{"n_layer": 12, "d_model": 64, "n_head": 2, "n_kv_head": 2, "head_dim": 32, "d_mlp": 192, "vocab_size": 4259, "activation": "reglu", "norm": "rmsnorm", "norm_place": "pre", "norm_eps": 1e-05, "positions": "rope", "rope_base": 10000.0, "rope_fraction": 1.0, "qk_norm": false, "attn_scale": 0.177, "bias": "none", "tie_embeddings": true, "parallel_block": false, "init": "uniform", "init_std_qkv": 0.0729, "init_std_o": 0.0, "init_std_up": 0.0729, "init_std_down": 0.0, "optimizer": "adamw", "lr": 0.0063, "beta1": 0.95, "beta2": 0.95, "weight_decay": 0.071, "lr_head": 0.0147, "grad_clip": 0.5, "warmup_steps": 209, "schedule": "cos", "final_lr_fraction": 0.1, "batch_tokens": 32768, "seq_len": 512, "doc_mask": true, "train_tokens": 113800000, "steps": 3473, "dataset": "wikipedia_en"}
Each number is 500 + 50 x the weight over its row's rms, rounded and kept within 0 to 999. Layers, rows and columns count from 0. Numbers have three digits each. The size before them is the row's rms in percent of the matrix's.

# layer 8 MLP down (transposed), 192x64, rms 0.188, rows 52-123, columns 0-63
082:534582528487454436489520511559438508458448476468450465503556568548515572428515534468566431533420557531459431571415477493421458506508597443486610499509426500509505549468489531550454502464579407
084:456452474508494432478465434539430507485444470440358452538532552483538530464423454505405477446526543507542582479402412539449532481508532458451615434509500524508483521542516592525496469505539426
136:476483510556516510420475490503501498611490484449563566458509406515447509538457495493471568493568503565553576495474492506544463561499432449424428430569537542511524555516437418447505442606476385
091:507523501549512576489407494492493506514501602564465508488624516611566506504591427540461481522494533599496543435471474554521449536552511440502528502560487625495478448500454560486447590442483477
087:441442477493558515531600481509483417441489503444505447538536516462485564495555546532479480568444498411426528575538509575498470555485515511492536618535418511491643566533506515597466489541462451
071:540510440498559560617432458556456460471513440534483460483674529522565553505436527507483605455531500547484555505466440579499482515562531442500583537512519529511503456526576464522580482500473453
089:497540527491519531552510530491496444469449537492536422534451536524520538373507411429499312583542514559482473470536544483430439456519520480464502569578565508493552482467473402499563514488489495
090:423548450520608487492488461515428492469470542542473365459517448526526643528509511504547509534439500416501500549539453565490428547547474574497593560517452534569493572486443472487503487497477419
109:562569438536542589483472446505495488511570438475433570538421433494547468551537515558427611483540508514511475415349534482515534512496489561525472425532519448460455540548507558477580523504488557
089:489586500581484521507620451457464479518433536540552531476491453547550507567627448528542401435488530491468482401472480505479535546536535497535469593541594528556547528529519555474477423539487571
098:493566521375561489493497432439441513564472535531503558584512486540521413481503444474475584460560419521562526469473470557586529486460550558506452434482479483598522430574485613479528448482510488
095:499494415434437420530513502464480470611499559516585452437524454490419552422445446493504568500452450466506527453487476481523568434510515509452584402498464514500517572356502491473488470533421479
102:493457451356498583557577466472587515528438557471517510499519531542491427582575440451515475511503532530444505494597512531488474593481538462481564486473517445521538486471463409463489536457493633
103:458542494450460511562554519568538466543430507436498559469405533494571447452493470509593506389541486588504453468575514507530532504432515537506413479524582437566460560521556587394459501515509480
093:528562507457556452473472490502476481470532453450466536545455506508497518564517458544502748412526541521482484596498566450554476456468522510499438545499440556521485555494434465458510465481504448
099:530477559497441588451355507522583546495486460507550532445497623543464494584471537479473592399516494472502470489485456512454528466490481504556506516390509449535469480501512466501614575433496527
098:619498457457460543465501473443490495493497573517517453473552443532550607538575494386520462474463504537468538441413526463561395447568549585397494526543502494486527587531493425520520498489504536
093:545530565427489474507462519504523477505491535559532532440404475533562477373557560453480596487542522542547546507473485587482601446491510495503416459552464548623490579472529448481441541573482476
099:507496558512492573549458459570458530510452528498444439524510441438504539550535554456495573485564534531534496541546523473526480480513475601512564524579410600536545603466516438500489378614492451
074:565496570478538554513559492548424474494481483563438474457511615499543543446469510511463497532450524445615444527455467540505406459516556453487528551450540556589482490532375522515505617534444482
100:532580464507498442491514526441456495442497506496481495457419475504466419474509488601502560554547428500472447473449444463528380494472568455561495583520561404466499465445527388460495528381504548
088:460497560507482493471491499503508441503533466344474572498555461425510560470500419361488544506514454596514519369415525524496523560555472447536507506562435479571455536493510530508555536549506488
088:483446546458475536480534551577463492465440450505481409526420466338472539537526463456495484537402497445439525526466468470453480479498475496559505540535485541564515573467454564507440357516558547
077:535517496520547504527517507569403475451522519496483354530553555469511600424531523461398408535493464425452482496552534552477439588452574462569551478498454522488483492441443481481541460437547557
120:499539457525472493520571350469577498565420521530512576484483407511586551454414530517476603523441514523510509526482455573492495465577528572490543434488478534520578558560444568499494449473456487
099:468512483499495531523531487509403436593524515480529485468532451458528468453469501484472303466518513522452534511564511502490482531499516544410590532519478493412563504514502499630530504636509479
090:414478418479489412485548482582531534469417473472465457461498454489540509469498531444471434472519546442500526511612485531419630488444503440500466499468520571444484485481408557506526559421596557
142:469507523438485506476538410508604544499526406507520456582464474485456501481571555486513499630457491571443562384478585506499526468479485513490435463488469531490490431518506580587502616529544459
142:445555510468508581510592481422422424604500520595446462542537485484641502578552448484561382505560484504467516473507500469463536519523518493436563492520513576544488467574460516563494494460485520
110:526501569473553543554515473461457548528575509433446487547524526456421508559467513460458371527547557510484466603523555423500570553458358551492513443454470542559477497515548526521558505488483598
118:466480434483477429575421559532516489427576614582529585517471440453489589534469488509500460508466553496523546612479525475497535493492530565487522450535424529556429484366528469506448461475455495
075:486511632571507616442487532508488489471543426590428431498609474510502520466516443455493417543455537462505591519438477576482495469531440475533520515511467502547472469411481512436512399451467493
094:528379500433441428573507444458634505486491508537550560506450460493423492480424477522440453547453481542485476547545562567569497520533443504517421434496518511381515547518501535477483605470488485
111:468568534452622493550455371553590495554467557508527539552485496625445421441439501501487490449492419530544557538507508515478533517510409538574499521471510478618460456528484523489559513511499503
094:498494487532413601435513516462546502544567540436432511435424493495552437522520509517453584559516517557422548554578545565499583438538443444518486524612538490435451427528542494516511443453449531
102:434461493493520501449511445517489386509462490525480554476527540484541541504502413456455558479594470589439475535575479469405456467569543564442462561416595535386481542489464431429497479529499478
101:544474546437471456592509550579550420573528566505533535530468600504536532490432569484524608585540516515419479534538469495427475514576486542531498483493524528433579537498510594500550566435448453
074:559521565564505530530497487556501595476505435569475365529554531534521507355498494483406460555450496537454516457532522499439435487466474532513566452461438497519521497468391511380459495476521488
081:454472400527503460451481405467445460471411496444543468468446489512488455616529465621532448512487461503450479465572497398513521450564518567492506427465592508523468527442522467420503539465566546
097:549532526503546549479520476520451394488556496471582539420531435514481507494447422485445349473434480539497534591567425491514459452455598468537548518473530516505561497447468524457505585445437550
073:556514535479485517476406463493435507436493479448460369534634557523544546455470505477469534571517516543428568530508519509473510421474476417465568516490431540500541552525417490382520443536522442
095:462454571491574458466540457527497540504525471545472457543530506465512544501532504503546262450523461568466463492561468537527474516450497489500555450510517397575508515503453462546475490410495423
102:487562489473496544405523534610595488538548529461568535477531574411490556549509513563463613443559484509507523430539467493448518462496545481451442389517512450508507531553543459523517563478620519
085:495448482456523501547463484457449523571550455520666527432515475527444504477484580509583607522518514503496572490439458439526418540527524492532571519514510418485523578506491604511531569594516484
107:502441529559472540600493545536492550445524501599571405517516484495486546500473482439440575496498550455483511494529539524571501485467576570497407543530459615485468492558490553547493467460348453
100:473461355519549601453541530430493470459521520421526489545366469411502552534469464497504600485447605441506493407517489484541465473414516527491481501512505590494490546542493494462504466454475536
097:510450510484572460507467446500430578474431466496455509511547517440396492450493478422505512558529532586598524569593457425610541509451524590421474461469502568519459468535440450549506566516497501
104:493540505567575456501479563417516563409520553518559454490482482518521448499537541602538573590417491490426465463437557443511508504437448432425514547517502472446493398497528485572425510489460414
122:492516516451496475492514475519484510440476446506477519506452563424468492469524490512514722567553458477553448534391533504518491495472539494458453462476528470443466490449576475383585463441538457
103:558505479510379462445439526506540580536416440524473493570491546464480570425508527543449556373508466522580502492515566440524550638542422478490461521506489508523493441546430555461526514520524468
094:566473451487562498480508558483456492469460533489501460433425526529442480557520566488521438614453511481568489517506537438534542561543515482481538591535504454506526449415455430368468561388577554
091:526496419530503491486527445522430452485540554510512528494489433461530553494513523518514327519490528469413469473433494542492518490516498462514574573548493506551508550514421597632551576390484464
101:531488428436425469509557510536408468552537549578567444477420599491501514551490546546438504497494500453414461458416497497447495544431489488505479504492543544519552409557629490605488510464454530
079:530492567509507451504495442511507448451456465438532500513353526474537488502456493422513665497580405557545522498493457492578438510507556485540540458486554443470503548486586536443477477514416438
111:525523532520491478483441476610495553478481492351481581519489560486513501418465529489505471404606439542556487600568421462538508461495449392450498501472496463529568477504512457560475537570501466
097:582537514543444452533416556546495495562472614462489550511571631511548508504506484453513505553527421526461600480389479484456551486491470513484445506545608526534511474439553475515490406540557492
112:528534485499462495499558507503578547523521530464510595452392462526456475514521499533531777448538539499532504479507512484534493548513509550495457529511555498444462523484591494518480484513494503
088:545480490428453458417395606497554578504498419394473564536541469506509451471558477478559557433523481562520556538486467544473528458412489450451442436502531476501457602461562534469522468482437535
101:525413448455444456571512521468526485519510530493563520529534493461421549513527450470551448513422572432482473556571417531480548618441548458546470604510487497471562565403461535570545472438467454
089:551472511514435408503418445527539581463530504505480541475614556506486526350473536558518536418546445606444523544455532533494444508443427558474506509526493470480479580501488437400485528475494486
083:499539482502466439503550465449603464571495515512538595488373469498409460581487505540504482437566507541475497462501450430494521479515487520428456594520497461476507583496617524629501491485466565
089:514487533567501450471432478389504499503489610563489493500513467507431474462472420509549642586550436540532461512526531472572424498480520595548517555515569462507457529539494545457580578455469459
102:534510494412512518570596476508506416481390481488462441512533497555560521521485491565528572508506504563608569515481501508499502472442457487448497530562456477451429544515617500465411531558610429
093:549537499454476550490478484600604483522520583515511511568449473563565438511548504604464422454571506535510560561553540538467499426564465470588418461471466519552506582485422467583502506449511530
084:411426496446491498475493472485489596465567459487500536587415537529498458496472468518502466470522419407511401502548495518596481442562486555567539544456564423463422373510474534528551537478537486
108:513571496561403480483497421501524442521491462430575485451532441435486510453515532506560504501435535442535391531486531519438530536569564542518596560551530546426467467543547434483438589608497511
091:503462438487498508464501480415483468592412522372489523524545419540442504498557437511445347539481449448467533524549499427474392480516497500556503553468560541499586480470478497516417466454512492
094:614476491548552537409505550492456544553496520529376448568472461516502426437602502512514517522487524394536448515470458445496498477499545450516551539621478487572542497525524514492427530529408434
089:485477556430436543534577423423471427513498398535527492519394467481449497582548503491545456568494493500396442525493500421483510506498563537469561626584510511471521496538452410548506466550496478
089:496431506508505498490535408535462534490418499577468510535513519564387471504566461519527642531436511472508466521539435527582433548516502477453541599492447396491504453518488572580507566478468431
118:536511474485492562441511509445464455491435476312455446534527429500560500461502500474576543593494394583523521493446450457542597468586474541450474526494472509482490464583516549526499520525441492
082:514503515480474456552507505482460540358554491410499510523579537573519431475544523397470376588446474519516495519520543537533476578475559500571497546490518498527531544532419513485544505463363467
# layer 8 MLP gate, 192x64, rms 0.199, rows 53-123, columns 0-63
089:444470558577559541458539534517536529471464535474431580438484544547476566485525326465546522499443455499534401528550549547504428538548536527461459492475586514549495539521563514581565531445538508
125:522533485448518562514424570543498539397484458472511634443586550483566450526458482544538514519488491525582501585447500512489452473565469403492501437591533447478517437502486413527512504487432407
099:592439508474578537579521480512449526415513427435480509489583553514569526512410514451465516505452481468532507524549440471470427375521567464422515419492481485560474455563445475568593523543487524
090:486520461486442457447472410329448578466524514538499585491497518567528482477455479543479527462472504561488473417559581503501507573545550459491485495522506532490437447570599447448541501466603553
071:467498516562477461563530581428508495519501495595546550537424523575404464552511488480473425497520438493500508584564458417501556501449410545535469551521441505463442563417560471391440444486529511
092:489477459480556400533428517535437480449572497502470494546584489503518481580506452583501523414490439506436503425506518453509472498531577414530636390472527494483502464583435522525470486476404516
092:540532476470388523421536413547437484460587452426600552485537529415539522500480482505507441512472464480576421503485519557485514472578543400527413530469458502522464509543479484487579507562600539
105:586473451481491533508449510512518476509515482499471518440587524517559541592452533600513545418512436605474524461505491532464457513536584391526505432593520396423476480500539417504565558546465500
098:517420416422496534578475535485455488504553474480482499534534547440573548450521564574538541494625537412552486589508453530507462529539525476556494497547400535536388486513448497472590520546435496
103:486455524565496584555437436503553490448503529375542452434497500447469455485449452565524493539519541485522389521489472580499575406560525447396547431488576494534559466503501534467571552542486463
098:527462435443537548441495536494515533511507459534484593512504479493419490546518489499546487437577560437648473561432512581574469485470552416559465537518505410582420429542489535496525506555539448
097:519464403432498538510442476463499443540543533495489518503564527494515572632515486476524557528452484469567524509467571471449582454520422412561567498546446464574474448508539524586492387589533497
107:509525443509479531575498516534516505431467427384568474449597528485515542522475455572553489439458546626502396505497503476487495548477540469436504477553551549591408446598447472543533510490461480
108:618557520396529467510516535499474482562575543507456506505563498507549468486457533494523506512440592530465505573469471459482470485529524496430578455482431532572484513513467544585453577571348428
098:636475533508421437626449503561478443496471429440452493507549560512555497590498523492444510492529540485534430573424529490499519552582485470459507468480517540625498469527470517538518523551558416
091:488484479468603435490547527522503505505407528505460561479619488450581593506554510483494554494450472514516505542510417487524507429601523436519455463543506549480494433576515479573626505563584462
099:464502468470488494492540477486510565411473541501518511420543550498600519460547428535462500516452518521468461519413437557491502420590615488487542401503401588562586418526493521518498583476506467
098:627498461584458508513542539499498522540524532512494558400611511497511482495518566481522567420437513505466461545524540429461471511517542486535435500511427458531552536498561443593534555654483465
081:500518605432537537559494509577451509539499514525458574470549532458477466514501551500511437551487644397628495537475516490543517462527508471546498499510537514582509534471391544534432611517531537
101:520475500434492452419487538449493512600489423432593483431531481518475590546586530472514509508526466443468506577426450456590461467642502500504538494494456508536467418533478558544483548542501409
091:446463545488476525565513605487469537502546463512593507425524461541564506504428601553525551461517532450522490497492459593480535460450477493496455387387517473577472459517492475442516570592531408
089:476510455528555485451499560536493538483472430509503641466569460409569512438462460514500543421526516434552427495481574479481490440590411470531489479473441463551486435519527463480426469571564598
082:458525583524533542423512506535491508565523503488440528463501454524549477472452544425427504481503529453603524523416495489431474513394545462595504469465621463513493568473446523398410600519498485
109:568481508441608499603439515577485491489522522471523477480605503493504467541582423427544572430504575466552496521497501492489505462466506452507501428487510396487406560524537488547640532534470472
113:533526447404450586534539521509555582496502499453526501469565510553505458506517509487519508387546525531620533465482439575469485537483474402496558368513554504566555531491480494545488605475477420
089:503459501501500537513471500547495453441594467481581459386578483391477557567474449475502474445569432579508444504503504583523474509572515405481539497547589517513539485455506417501552538535505389
123:474418437448447478494532552502491551450608463503540579488550601534508538587522496497541536416523519538551567584539530514417458463477471499429505561531465510544391473562491483546502418525489403
122:509523446452501622549493529486537434455548477405508550443599520520599522507534509591584565369494506506535615494486464491475455501531554441541478504511482507562471490518565491544502581559466486
118:486500448400480532505468579546514569487524497433529573431555509468495596510520472551523534477517553498541402523506497440517463501478481501508542417566626481523366441551567487537455490471436414
110:546506410469478475510472492530474455508490491396519500563543583534545567548515535427550515502464570555596381529438498473433449453474570417514571489507494629470554489539413522498486541496461471
082:555597541543553505567456535527462604371432510443505520500486617541519522404501512529419543544560546523499431423465500507521576448523514506565471432517502495495540490470497564498575445443496543
093:502482509453489508477479470537448549533519308437482494513551562486579475561520512560500551421510514498598575464439510461523498464580514484476521361494552483509542464525473477566450527408511481
113:573560537460517564508434540501560462575515515502503539487544496546600476448558498562520557449557524445497564605376475558493502457520527449595498560515559535621431517469491462503521492462431474
098:497524483530480453473495485481480491551512394528513545483531584503534545496465515569504494527500551474514378595468463611492524582482582423499533472452532551458509447517463435615471632550526448
102:545416490425464551548493558534440511477491342458503549525483451449480509472531517497555585460525603561585466440561460488591523512385523463550503454495498477537469473508496518595504557475448505
101:608458444509446527501422470455503548541536525505536558431543543540470547607527571538488502562559522569552482611576448466476453482552466493365494452538538512548556466540537425460525532517534495
081:520579571550474555441531443495487447456478578499468399598526439478505492490491392466466508450396497535481518528454436510547609523487437526474564497438490531464604555435478506525440494575520537
085:569590497445429548451527521473453525452560488551491438426565556438496469499534536506630541517562477462415585515523474498506506478473488553462532563651513501551524513541417490453574504525473454
105:530537370485514564532532566418592488547496491432506452478531559533506494557476459614510502517567522521542482595467561464442450526613478374452516484537519470554532475580502451451489520516517500
079:495495461479475498411465516608515607551489565423533444588450470524544478477552518525459530540522431538424562481475548461492577462433445577575463494426415500520453517497457463440555416467533466
095:464562448547558495481423530498508456431511411483519502419580547519511523615405469548552449496444413470542565498518487577426480488595526434445554501456449558568492447432496485495538558511530479
109:485530492442530446539457356438450514445525506519548558441510491515488505536462460459596503562491576507489467547488456486502373467492505469383541459603497526550437552600485512522543561519539453
093:563517509383349437532484613483456537558505547512487551465515542508526479524459540484516504445595531420468548523516418465455458536520567493500508567536526534566473469600529462519492487531451405
107:532512489525496480431460444498502460459477521364455540502528509476490458472569519414619583500523453569559565577411453555421556419534511503452483466514572460517505453539576531549513447479539561
104:476418453502487439475477509451528609496582474483467566378560519417454478483393422501532563412549459573528444518429456464492562525500547518524609495466457478550512442504468492530500507461453466
101:608485455535492432402504465481480514445508456443495585520509453360446503471411472479446570499464500553507507514528462465571449516469476510472503473440519491531616446547530471597482602496444456
099:515371523501488530443552423484498459452400607432504498430559478481486518518506505497487569466440528483524549616540481478551470469523575391507486420581524567517488464487533533520558534591524472
111:506489405548565596562397493437537447498531393471585464459601528559553524509564477522569566464523553506545525483432399442475454483487569492509514442576488551488465528526491540555473544515489485
108:486461458534339547539389409549617478456486396488490520492565572506538488474510505534541471425502560551571494475496423489474551459542546417468520513523535564466500448500424526535493491475514485
097:521416477489497566528509465560462490406549449500457603460519490440500522491472483512518456524473515519550487472458531559531583419548619470406472536495489376551460430601466478524545504559470581
104:495438531503574521591525425558447493465499503520528496557531492469521510519429483491528489439525593492519415540394468474561434403479533503523550394409491520567529493505450508553552534547449370
106:433506510559505433540516455462529596516503437480505534332545546490508487466532431506541528390488496523564439594468486503430469541460547568496628484495527427513498476511544461582542456496508510
088:534375529501467478547532512478491472369526509466546488507520555470610546515576533442488504508484413506457541487545458450446492481624532499531460470515477580528529485416548510470613436501520410
103:517459523549484553521416469466560442475618379478475476506591502457545504529443479489493654403517472586505495556461526481572408509471494487472512503522561470437432503531563552508555487505486493
096:566547451475487469468485507523540482545466496524478559373554495368519459482468375423556543508459496493486475543529504546459422554478444536489439503555642498514497503576467543564571515548490527
104:525471469517489476462422530459524438430534403468477487452583597384516547545463504544544484503426423542511486503519482493460503513520535502426512462504466530511464390483445357452602469509548451
096:511503456448533443488446425493478470419480468441569527489484603440512560480533479482655500467385502491471446500545472537454423503434544483495487446586396555490530402506503484488500531506451441
102:618503550581461473479484504437556567575600531362524521538559534433574451527440463556501492447435491480516499483487475457444423391527487512505448414477500508516504513585537480525480552522471482
091:574580514525501510475476484530496495493483529452530533478536603479529556511484438413517549557508552456439425487375478508515551520496541552517540425590556571532488440543578529629557441555471548
082:521539540467597605442520538574434545474446571537461471548433485550541478472554502488523493550512474504507509535487536604553544535438464458601555493453529472567537486478390448419411510492579484
094:531506502453496480511532471522588460473555539547501447485571576548491464503443501501475555463454561536473529515494456614402495538453456437467591372589488534526510469544455482458537634508425524
102:456497484480448548500487474452532609521607420484534544389506468467484492476467476497593539469528500543490508641473520490502491603588504408398538476496580492498511480546511474547486599485503533
095:526504519452603494571491442487517451488518457498446480548554487478488472489549481443542557474561600472505477615474526469444492465519564472420591396415615500427531448556573497519472569510522493
086:462460421416503485551515609486519534517511518495450554510482577508472547590563451484493519532544579486445477559497501514431591454502510439588463508440529551543467385631432478532534511482530450
103:524439453507560482585506444475502512442460530537512519521476536504543471521503420544490587512583539527515479539436447547527440545442533517406635500440572431566586463597528497517592533529448510
094:573503512409478552556556489449424547441542486582524485441536554512535520511458492504600526483523504440452542549516408508544512478580517522497485461531504470550440435579527567496594542548348481
103:554497525544428423480470499521540572459446439505448574534463535394608485441523478482573555584568540531560499580358518519485503470485458494545490551602467471523523493532555489535507506544435514
098:585399531507476501506428465549522503565546441473407421563488536442534502532502535515524467553504531499471574599475537515546518512593579531406530450478493504479473535541514495517481537631386453
093:554482458513548515533449443570461466517549479517515499536529589517620618580589484407545482481413512545513556491538561549438521564505468468525435407521398516518438508572516487537493459497523503
114:466478515426568495574455522518519497375493466467559579491554537599518461517540368511552528525558558537548473441468422557455477500557459420470541495554575529501415440572520486539460513502513468
089:536472484570539490456579587442407435500513437472485563513491501464473497468468427483590523504544535556476569593534566448453465524485502533475629511434590552553557429486445488503484511503405465
# layer 8 MLP up, 192x64, rms 0.206, rows 53-123, columns 0-63
083:463537452483492430420470464512500483484453473558516522528467430541507546468547483476533552518582373470426481535610545518570491620540456580540454541566495584486451508535491465479490509600573546
140:452543481596501532419561467449452516554477524526518442536469497534531508527575504477504519454504538525538385455474526400505496575406538482595490495445530529520593523539461533542578443536538364
091:451450458473518508589486558465519557483470463546530467495546479532525465552390581528485480459481396481406524582586434458529467567574502404490511498483456580482497454555540437511381505458498472
078:402464503494466492477448528446591530618562561522526567536494470486507480527463529563452583436552437640512476470522493506434552600562495493543460462499490516410433503516594480475527486482554507
073:404549565530454418377520459406420503529485564465480467510466519536493488539563426489505456551453497357512541471534592423591512514494435478524461565501486458480469528487511561485497551485520556
087:523453609500501558505602497418511503510552472471583513440539568521558479536577432580482445543469491424455556464519544440549442557523441425472483469512397580458457507526458477513495429493583492
082:438533502629464417502455476538604453526492435486567580593506547464526495520453538504447455465542414572483421461454518572521528484610523489495565504487485494445535433492574461480525506431548536
123:375539490625486418555472455509543556497516467469489514552398443473429505482503449395485551506472555495514463517484465514516453438470374540432443554481489553520489567488530484453399503536536479
080:419516393458413465450517433448518474576553528522483488453491475508495593388531430478440504541594506433462432483509525499561502589534455486431519495478493562501554466584439522461545512592527466
090:568507470412499464507465484509492583533435568499459499537507358585505495436457491514419511520492516550619460502528367522541484441500446527460465468495500432586405495527470448497530504482531570
098:597435496551534534569492588430468460547523545556504527426514533409477516498620428540458481495510443500541454494495593509531470431450516500531447549532457547591437476458503466488471383541526435
095:490554562560567621474475538525473571451471513472423560394442419519459521491507390567456461504521539474539552524425497488572509494497515476549477522532539423476506413443500491587561456434557516
101:537588482486467479450484567561475571396479552402516486494419485554482560475488488459491543519481563529542380536430447547577477458443523557479479553445495432566465489536445551547455495467400548
092:511512492545507484527434446675550559495521473571457527535477473488527487467540546510497466523548442520534466420452412573544532344504559496547482514483557475458484548499519508470456433526552603
099:463533517569549538463533480482595532486509563511543444467486528392437458369492509518580486557505500484526550473574453594428562450452606548448510553478502440425502552480484479414503523499439479
092:528525487484443483510375620521514456454535545450550524474459435517353515556477491568453509483527495481489453481458574479395510526562439566534601501487527521466478511526469390462521426487490524
080:483518539496424498443463530595497499496491465480520549531520475556498425480472481606477533429538614508544437540473473436529526445527552501609475472488511534502560630470536588528381485419514520
089:576559639529531504523538510420548554522512573571490542470545511518563522576461485446561510498498526445530606488466527571401430524591471474564552505496461464513476496562435558418473528501466544
077:496531496484504472489445541538552518579489489441555525603446405526463435477523515521434520448507507534460493472476594414508616501487457570553451485548522450537500601439505415579443416498573533
095:504411461511514569437442506513493589503497462550520440454503532520509451431474465509535459558531475561527506480591605449455632482532531437474487477494463518504510613554544435529587456416442556
086:518604458564465405523457521498454578451465489607570566543506507602525531409467531587517526481453453487460544548472561505516564444536546508479511464537560574404488482457556489523502405534492505
080:475505548466482588487522462502494621431479493443528516559457443515521508535558453528431495418524638482559511523438465539517505563462438463521537367470538420595467516516483439518516498488586520
079:549531496495520473415506498505598532493525493524492620618480478540500501472619465559455539434504505436522563470393533459554564453545578557474433520517467450461407507564531473516518443523548466
120:482443500505469474459472497461524471564484492561603567556458488493536526465426520551435475494535456483411469512519482511441492589516453594561433603448483492515560505575592452527491479545417628
112:538450476569485519433498483379483444468493519472504423441426511468452463530517430560516484512510512491523536532483595471547363473469479472414550470582549528547506508419476590563512565442412492
090:477439547507538430442501522511426493526544557534509515544528452415527470470391531493573481549444499554497500406496467534623530470583442467473592497491528535538576541512531360521538497574471491
130:557523545528467524525453467505466444573541600465556539510469476491626508477518583505556508355432502493532528502469438393487560395516463508520512479515506488456482527463461522446566512565585571
140:430550508592524478475391537510570575496460543454527509448531440531518454416485418616491552548580466504480518430441481458511460510491497578478491470543430535384534563469566545499471536475506563
122:643442469388550511571535470482490444542508550521428529473488450451460556499539539480408502368606529551422468523527533447576486534518504488543567510467534445506478549448514509541503521539472546
112:576441488501522519467502599488516572443492532576513524458581484476529404490412578496519509464508462602523463397465561525491504423515495602506533483570502471473516410539491480529448476427612525
071:538551526525512544545535454602541548570503489543630520467525458476547480540502457549515514503487463479641508500586433561565554565547429470529427509535551534507428522428591512471436536505505548
088:503411554432535459480467569494514563399458460470567465520587573451546511540476502520547490472481474484465528405509484366470475522568485481445583463538542549581526516490448523463493520440385558
112:602515491419526520517455562490453455487521523494568557499558466535497502500519515452499515454629531492509593594605503529494501619453524475544528498445499529567508425430542499600532545545458422
096:478505512480514528489389426485457376443504581493447530536498525436583564454428463399522516518477467604459481429509563491496480436541475531450546463598538531544500427496545513477526463413458532
096:481526457603481550495430481528526454538485552519549500497470472433513476461479455448519606463442558468533401465474574516403445459447541484457394472606466558511502495436530496538454449432588551
097:408561546609530571416515513483501405557569458454512546437459423521420459443508420458556545455498480522400514483523499613481475478433460496505489533480539519491451552540528523392479508526522529
076:430523405467453527462557531487515421599518490490482513397493512464536540507539574492492550440590511435595575467425522421507459528450491522468496468544485490513474460499490584588511512641473537
075:553615492442456422520480429521438533505506442522443572455563560477511525514473529462479495541548467451514566526495429408519480563510393469559498556382494491455486515613517540419542492448544526
094:553600550439531489444517559537486518490482599529477489598522496532491470535373529505521501543505472475453541455543492555517393429624415480473547545546479543456532463549422487548457435498522557
072:503488564483512446519588419531559460542523616543447505526411522441488500558437561460484523446488536422619450438487459511532462500457488553441433472476577554486507521446470619480486572455486520
094:458512501504452450446460544425543506483489446513477430478563491347495555446442440560421491506461457535510538486493523503396529535560502519509518492513399632486543451514489456391580526493528533
106:538585451561508598511406597584547471573502526530494529530521566489514526586449513486555474454517429532529438457517494539444490482527461494490484600500475519483506488386547420428449504474556605
089:520657541588472431449473461515518509418470502466524473434479480460463539470541479548492498541464443514526474434437503456585610467467404563488437462499555510421442545441525447513497509451532574
101:385500438488522495511498547514538534492572430487581507448506473451491545414523528519458623536453461447572572601472501522535463506561513447528413518589495515524515512567570406405510507474523526
093:494569534530509474564603490484488421506466529417396529559489561490502585514495491516496529495507573465513478522533565410497521596556606485505478421475502522510535505596444483450549468432574605
096:459541506489509464521428501557557473451441620450384539536421475479490447498529412566480444577495495535536554524392469556476530485517521586567482407502506502543536459470446611444482512486519510
103:480513490486484403407518452428529560418508529470440478542483466461492448582460497481481582493550536519466481518484564512438572504388452412549392571440476534498516512458608438479483506443550454
133:569567560515496403461604475475487464542531616472521528580442595369490559483456531473482466492478469529446411513547504547456494478537423513489482537575568518526483451549468460451563528550475489
103:536536488482481425493483397557510519513512505463431519550481486564402391473518589482546491458472485509439461483470435531445518452524430493520539397404479507568463492609458502499480617531495419
086:466462449559409583424517390500597464402536541405478446485526488580440517558457468534519446483474462418512449428518487483505461525478530473528476536551575522602512491464464484500496507459582567
090:534488543597504497483499520456484386533529479517463427540524476473471472577517451426403461416597487545387520467516522478403482604467505577396543527507510519470510526524497484515560427540482445
098:536488472504499444522482420544456464554406526491417421516458474500488489482516461434442520604519513412451571483507505504650558494545476452507508380466559440481517472447418496460476487402509489
074:435546400456514564494449493505558515600528371505482468496461559508425594479488416579418556482490533524457481533456473502589548483494494484435475496579512460505454527579468494487501470560567589
109:429487465492584478548468514594510534477408528459567570481388490486429525509578472470508469569479556455514438492479445572435586442510490466503432504553443493563541542407443439493460480533563446
097:549463487538605490368480532529567493579533613474546530572493529449548571499518483550463546484493459488472369504515502383495561464428466518492479422499483543497474504461540447420457499443506516
107:516561573455489555545589478604470492469423535543561521543402537557491486455543513406481511521561569507569507494479569537562523501555514526492517538563510492560446493541501633591470493529406503
093:581460540417473493573542498404480476466566589582507546517505518487602492519447535587527523564579485488538576514479555395488582521551578488531483500526530486530478497521488500529562399557546570
099:550481545538443502539486552512535548498545496411575528494526474569506458514536508528535494417487455450584562415444548455505539336489464537582452536487483511493437502643499516464510488501570439
084:545439487503505518588505491450607405598541559559487486565439494502529525480520488455509500503464557489518592483551478394438420506584452464498444513518438494539528496510491505466477589551612411
080:520473475534489530445454525496390466485526491507520543493510521447536537526446424434589486502410452519471553478487453553499527500550531495470578399448457592563429453491507396453497550538486350
090:405447480419540443508487508508587499465406428533505495484535509540517424571498487568458550444486532426631412521532466541507508534423574437477454537531593507516478525531558477577475503477436545
098:571461527479513501640505527464537430525530500432476473598566578514549474547496507545492504481526385511486535483524430538438413485503452476548470566562432479524454563469586470453476391563495516
092:557580474476557512537551511517536385448442477530448534493545623527549509601517398500501463501487469516517421514626478505463649463473472498502531450511556488513556448471472564460513491512531507
083:531538482526564603466535611570570482501473531477445554439485499464432430471549428535582499485488460462588413482469489497475503510355442494533425499483450454484571494541490470508505442452439440
108:498530496575455557532539486529455490503535476440572483431545579534508502521562526472533444484337584494511551471572512412420436459530508578494534481529462465399478455562531541494533464593451511
087:555498466415463579511484462527512544412530486536474488486541541564607425442418489464546463514554504509514434547496585569554525476398556505413499528559515508506445470559536539531566499523370528
099:599522509463399491522514506505543527461465544443409460452498526440537492500485483514565421561447544514474443466396483558597461555447443503528561534468514539540448468454429485577502530426375485
093:475494470438526486450456585575576548416555533428474491504542502499506492508488463558464474508524522502590399347569412566501458436483462506515530422489521397536499469494392522519494536499523485
081:446555498583524652491494524589515517479522544499489578465432519483447558599541461567450508476515511411597500565446538526453505456523452429499485505555520552455518527528584508384525470492510523
118:481497569512507519452386506519556530529498472452473492639431473468505499457385571530443470518433443540489415508497527575490561390479519514466410475536497495478559510531587501417500549438478527
073:505547482413453419513590541491525548480498604472536497503508475460463465460571401572476391484492538558518542499552421504511451370487441479528389521535496595566503544515523470475462490537466504